From a checkpoint of a small transformer trained on Wikipedia.
Training: a variant of Muon for these matrices, 196M tokens, 11933 steps.
Each number is 50 + 15 x the weight over the matrix's rms, rounded and kept within 0 to 99. Layers, rows and columns count from 0.

# k: layer 8 attention key, 192x192, rms 0.143, rows 180-188, columns 0-191
# q: layer 8 attention query, 192x192, rms 0.141, rows 181-188, columns 0-191
k180:33 55 34 75 35 73 74 40 25 40 78 44 89 69 53 21 47 86 48 60 71 61 52 36 40 42 52 49 49 67 42 55 99 49 67 42 33 30 15 53 57 43 88 98 54 73 36 50 37 38 32 75 21 36 43 33 28 75 42 62 82 21 54 32 29 37 65 76 39 63 53 41 77 63 79 53 29 67 55 55 28 51 53 68 74 12 47 36 29 42 55 50 52 48 55 14 44 56 36 64 31 89 41 49 62 44 45 60 44 90 69 28 33 65 32 14 54 84 39 73 65 63 65 52 52 43 48 58 75 22 14 60 35 20 43 54 65 70 57 88 35 51 53 59 68 63 52 43 52 64 73 40 30 29 17 68 58 67 19 54 46 62 38 39 60 53 67 39 59 68 39 65 70 68 48 18 30 58 47 39 57 58 49 47 28 20 25 05 33 64 37 38
q181:33 56 87 26 40 55 53 66 79 34 55 61 30 44 62 45 75 56 47 88 62 39 38 58 23 64 50 62 50 75 43 39 28 34 24 58 41 59 46 68 65 41 24 42 67 56 72 57 86 49 06 66 31 25 47 52 60 16 31 14 67 23 51 70 52 52 21 53 47 65 71 50 64 29 40 20 55 41 71 69 62 37 60 42 52 60 52 65 50 39 53 25 75 69 41 51 34 35 73 60 65 79 44 59 43 46 59 38 19 97 60 35 57 23 40 62 18 40 31 73 74 69 58 69 87 56 33 62 48 50 41 60 78 64 79 44 48 63 37 47 26 43 78 61 59 43 38 36 31 73 22 60 40 79 73 65 66 30 19 50 16 42 50 52 55 60 63 74 53 43 37 64 46 50 26 47 64 41 73 50 57 56 64 19 48 24 60 37 42 64 34 62
k181:20 53 60 76 94 29 48 55 45 47 46 39 28 28 61 36 93 35 32 71 60 19 38 74 34 46 54 55 46 63 53 76 76 71 21 38 68 44 62 43 54 39 52 31 71 62 58 71 48 35 27 66 34 40 61 56 42 48 42 14 39 45 28 59 78 35 62 45 85 45 79 06 68 32 50 43 56 51 60 29 56 49 89 68 72 42 71 51 35 49 53 49 59 57 71 73 56 81 97 35 42 66 35 48 30 51 30 46 27 74 66 52 30 50 68 71 64 52 38 75 63 47 75 70 73 76 18 35 86 89 76 64 65 16 43 49 31 45 24 64 25 36 49 42 53 42 41 22 42 56 23 24 72 99 66 50 66 23 28 48 33 45 30 40 43 90 68 85 22 93 59 66 57 45 45 61 49 52 40 61 69 33 61 28 40 50 57 59 21 73 81 52
q182:52 69 91 66 76 71 52 02 51 30 13 55 64 18 36 40 64 32 49 69 38 86 72 48 39 45 47 47 52 51 27 79 31 56 51 44 83 47 28 62 48 34 49 65 86 34 83 68 42 40 02 70 56 19 54 50 66 22 55 72 78 31 34 42 62 62 55 30 35 52 93 40 99 35 56 66 11 44 48 61 31 73 62 35 71 54 54 53 61 68 70 38 26 32 22 48 53 09 73 28 42 19 52 69 39 66 67 58 36 61 43 23 68 59 38 48 60 54 67 50 27 64 40 29 26 51 53 33 14 59 47 27 70 40 39 22 23 70 56 45 45 27 36 49 56 40 27 57 19 47 30 64 57 62 70 46 46 66 72 53 87 73 51 27 74 39 47 54 51 65 82 58 86 15 42 31 17 15 55 55 52 53 52 40 91 48 46 60 72 22 40 52
k182:76 59 83 63 60 74 40 19 57 37 28 77 55 48 24 37 58 24 50 50 66 85 43 60 62 27 35 75 45 30 19 78 41 73 75 71 41 58 24 36 19 42 43 79 68 45 58 42 72 22 33 33 61 64 45 80 39 86 58 41 83 45 55 43 67 42 51 28 40 48 74 38 72 73 43 86 00 29 76 72 00 59 72 21 54 32 67 59 59 65 57 45 34 06 49 57 38 31 43 49 41 41 41 65 48 66 78 66 38 81 45 24 49 47 63 34 46 37 67 33 63 63 66 25 31 47 46 40 22 68 50 16 41 43 50 29 22 40 39 60 21 71 22 49 71 67 24 75 47 68 57 46 82 62 85 97 48 52 65 61 34 71 36 34 46 32 76 81 34 60 58 44 52 22 61 22 36 47 31 42 72 35 47 37 75 17 54 53 58 52 62 41
q183:38 49 70 81 44 82 35 44 79 57 61 67 37 74 33 15 63 46 47 32 66 52 62 49 58 39 39 66 44 83 69 50 92 71 27 19 43 65 75 39 73 76 67 52 35 55 78 23 69 25 46 37 18 72 44 26 87 37 64 64 54 43 60 56 37 70 53 41 49 44 53 43 00 88 37 85 42 18 61 62 39 57 59 74 60 26 79 71 80 46 45 72 28 99 42 25 58 22 59 31 79 31 53 50 40 54 46 59 65 33 50 40 63 73 23 49 39 50 70 56 24 41 56 68 45 32 60 32 56 56 60 59 72 96 82 27 19 67 30 71 57 41 28 52 31 57 57 50 35 53 38 46 14 61 11 26 55 59 26 22 34 63 56 50 61 77 69 33 45 36 37 75 59 79 36 49 44 54 99 40 30 99 56 77 28 48 47 61 44 45 64 69
k183:24 61 98 37 85 75 19 37 66 31 46 55 42 84 46 64 83 28 47 48 59 36 68 37 44 24 43 42 43 74 44 39 75 48 58 30 59 36 42 73 54 54 77 43 00 61 29 21 25 33 68 56 55 40 31 44 60 35 72 76 87 32 91 64 26 78 41 51 44 30 37 57 29 35 30 67 27 69 51 35 41 54 05 45 60 48 37 24 65 37 34 82 00 98 64 57 79 82 78 12 78 38 41 49 56 61 18 36 62 13 39 53 17 59 07 40 45 69 65 17 21 44 60 30 79 33 35 35 65 61 39 71 99 57 99 46 65 43 31 55 52 63 39 69 31 68 58 42 69 36 34 47 28 44 09 39 32 48 24 30 23 57 82 73 39 66 20 55 80 44 80 58 24 71 35 55 52 58 50 48 45 72 51 63 41 46 57 72 34 59 39 54
q184:40 63 33 50 13 70 87 70 22 51 38 63 30 99 40 40 39 75 52 59 53 70 63 59 26 11 68 70 60 38 66 36 46 36 36 57 56 46 73 63 56 57 86 36 42 36 33 29 36 54 70 36 48 05 56 37 62 51 46 47 47 25 78 18 17 86 61 72 66 18 19 67 47 91 40 39 51 71 46 21 33 86 05 31 47 24 40 25 71 49 49 51 13 57 73 41 71 60 28 78 57 65 42 41 48 47 52 23 78 00 81 34 47 93 48 74 42 48 44 33 67 22 56 32 48 36 61 78 41 17 51 64 58 47 65 68 54 45 48 28 71 43 56 33 23 29 68 48 41 38 50 56 32 12 62 40 33 48 62 41 10 36 90 21 90 57 05 30 65 00 54 53 12 77 58 43 68 53 31 35 41 53 71 65 54 59 40 44 58 05 36 49
k184:36 61 58 31 10 61 59 09 14 61 71 67 45 74 46 17 67 94 54 42 67 53 99 30 29 40 55 41 66 61 62 40 73 53 36 52 42 17 73 42 63 50 61 13 23 62 39 33 46 56 51 39 32 21 47 15 59 53 62 07 60 42 55 24 10 77 54 99 64 06 26 70 28 77 44 65 59 61 25 68 55 35 25 15 64 44 42 00 55 91 85 36 57 42 58 00 78 57 36 77 46 62 55 59 68 63 67 45 62 54 62 49 58 99 50 71 70 63 59 40 61 30 45 65 34 64 54 74 32 44 39 68 72 46 38 30 49 50 63 46 72 45 43 28 55 31 54 57 84 34 79 69 47 17 66 63 20 56 52 24 19 43 99 20 84 71 10 71 72 00 51 59 42 97 26 55 45 50 31 30 42 52 60 61 87 27 36 17 43 17 65 56
q185:27 42 47 62 42 27 28 29 27 53 41 83 54 50 55 60 37 58 22 56 58 36 36 42 52 62 65 47 58 47 19 47 69 47 14 54 31 60 61 50 45 22 26 63 60 55 31 61 86 09 24 71 29 35 49 20 63 37 76 50 51 86 43 16 33 76 36 23 41 68 34 87 66 37 67 56 49 48 74 69 60 34 53 54 70 57 63 70 65 41 40 49 67 50 36 68 70 38 60 76 54 66 49 28 70 77 30 76 70 33 74 47 55 83 74 54 35 63 42 45 47 58 53 69 41 59 49 74 47 24 35 15 54 32 46 23 36 66 56 79 71 60 70 59 22 27 58 33 09 48 61 55 38 72 45 47 57 73 36 57 72 22 28 45 48 48 58 43 16 48 49 35 36 58 57 55 48 54 46 34 57 48 49 52 59 46 15 35 38 76 57 59
k185:19 45 54 41 56 47 12 41 25 52 64 75 70 80 43 86 22 32 31 22 54 22 40 24 32 65 45 71 70 48 52 37 00 54 30 36 32 58 78 64 57 12 65 82 59 57 50 28 63 50 29 76 26 38 46 49 64 52 74 40 72 36 38 51 52 67 41 47 54 86 49 90 62 45 37 99 39 47 71 18 72 51 49 53 15 35 35 74 49 51 59 67 63 68 38 45 62 26 51 87 15 91 19 39 40 54 67 51 37 51 42 55 49 00 80 52 58 61 27 59 27 56 60 97 45 27 17 54 35 54 41 37 56 46 41 55 33 59 32 58 33 56 60 55 39 41 40 14 22 56 57 63 36 38 48 62 67 59 43 64 53 26 28 64 58 38 64 53 35 94 53 46 70 57 77 35 72 33 69 24 26 34 50 23 56 56 36 49 44 68 38 42
q186:27 38 68 46 57 54 59 57 54 39 36 56 52 63 35 50 65 35 56 65 35 63 21 25 56 42 40 52 44 42 54 78 74 55 25 48 22 43 46 23 53 45 22 69 58 75 44 51 81 69 28 46 52 33 37 64 27 65 39 66 52 07 87 53 28 33 59 35 66 78 54 38 21 41 43 47 54 60 56 66 25 46 54 60 49 69 66 58 73 57 24 42 43 48 16 64 47 55 50 30 41 78 38 58 48 63 52 43 48 32 33 63 73 15 24 69 58 45 69 68 51 28 64 33 45 14 46 39 72 61 28 77 28 69 68 38 55 53 66 55 87 48 56 69 54 89 42 84 15 46 38 54 34 60 72 56 47 47 41 56 28 78 26 73 66 63 61 39 30 67 48 33 54 48 74 59 72 51 62 99 46 56 60 18 66 35 60 50 74 81 50 54
k186:39 53 81 60 57 37 99 01 47 51 41 81 38 51 38 49 47 68 46 50 22 71 16 73 65 62 22 42 35 41 41 56 72 47 48 49 34 64 28 37 51 43 22 80 80 62 49 38 63 66 19 45 99 56 40 59 81 58 41 55 39 53 99 71 20 28 66 58 72 66 46 71 38 59 20 25 51 54 61 45 43 23 63 60 49 41 42 46 58 36 15 65 64 30 41 42 73 58 44 41 43 58 27 42 28 57 82 39 40 46 21 45 52 38 24 65 77 28 54 46 50 64 61 40 43 31 49 37 91 71 93 37 32 53 58 57 40 31 78 71 74 34 90 38 42 58 32 66 50 49 39 43 46 46 48 13 42 60 20 37 16 17 52 66 53 59 36 48 30 55 98 39 66 45 63 56 41 50 48 90 60 62 86 32 26 54 76 84 73 61 45 28
q187:41 38 35 78 62 23 80 39 46 59 55 78 67 40 54 50 57 53 67 60 50 49 27 19 51 47 55 43 81 36 82 47 43 36 13 45 58 26 49 40 88 57 93 65 32 57 43 48 75 65 29 38 40 42 31 37 68 34 73 32 72 70 67 45 57 67 33 47 57 86 49 39 75 35 60 42 67 18 35 35 42 74 40 74 46 44 66 53 90 33 25 31 63 74 32 60 80 51 31 65 55 43 41 65 57 32 37 40 44 23 40 58 48 04 21 59 67 39 32 66 87 33 78 65 61 77 63 38 38 41 71 55 59 55 60 75 64 74 52 58 67 71 69 76 48 56 42 36 49 41 41 38 47 48 64 72 58 54 19 22 24 64 53 41 41 18 65 58 30 82 46 45 76 33 45 39 82 56 58 64 46 62 49 33 73 52 81 70 67 44 65 42
k187:36 73 63 72 52 50 42 09 44 73 53 62 81 58 44 74 54 43 54 45 65 35 85 49 58 46 47 17 61 76 72 34 55 42 36 80 45 19 31 49 65 54 83 54 63 26 64 28 73 87 43 68 41 79 09 23 68 06 32 61 38 55 39 66 71 70 51 19 37 86 67 18 69 31 63 57 65 02 55 48 74 67 41 35 53 68 43 50 45 22 36 22 16 46 31 41 74 08 27 58 43 68 47 79 38 57 39 31 62 67 55 38 23 12 44 35 47 59 49 73 70 39 57 71 83 59 47 15 18 30 86 38 59 68 54 65 52 35 33 38 54 78 55 45 47 86 15 37 37 64 46 09 66 81 62 50 53 58 50 34 43 53 45 99 31 56 68 76 66 65 42 26 77 39 30 65 66 69 55 65 21 46 49 32 66 62 21 68 50 31 68 77
q188:36 28 57 19 33 65 64 47 22 75 31 39 40 53 08 53 20 40 61 44 00 33 48 17 26 74 75 68 09 49 34 42 70 34 77 34 34 84 45 63 35 53 54 54 33 53 62 49 61 43 59 65 49 31 55 09 46 61 69 19 77 48 78 34 40 57 44 61 62 61 56 45 41 99 64 19 54 45 24 39 66 17 68 43 23 64 37 55 54 63 21 52 50 56 28 66 54 74 31 46 52 42 36 28 40 73 53 49 63 68 85 38 76 62 45 74 80 82 39 61 33 47 74 80 32 54 64 81 31 71 69 19 87 59 69 21 34 76 09 55 63 27 46 80 73 70 61 45 27 42 46 87 37 51 32 68 71 16 67 51 15 62 78 38 29 53 47 18 42 38 45 76 42 36 29 46 64 27 59 50 46 92 58 63 76 00 39 77 29 66 47 45
k188:32 14 20 26 54 56 70 60 09 52 20 26 57 94 00 27 23 27 40 55 31 29 49 64 73 62 54 72 22 26 50 49 53 26 62 45 33 77 62 18 34 19 29 49 26 79 84 63 63 79 43 43 55 38 37 43 57 35 87 18 62 63 54 25 64 58 41 56 71 58 36 32 78 84 62 30 42 32 25 55 43 15 59 62 23 41 73 67 45 60 45 32 57 81 43 99 71 22 35 59 62 47 73 10 24 74 73 33 53 49 41 40 55 66 99 67 28 54 49 78 51 53 60 70 46 90 53 61 38 66 72 22 99 58 42 41 54 40 21 63 59 31 63 73 61 68 38 35 35 53 28 95 68 58 32 74 63 30 52 31 41 40 99 23 30 44 43 24 19 89 33 54 61 55 33 36 50 64 58 78 53 74 96 61 93 18 47 44 43 68 40 37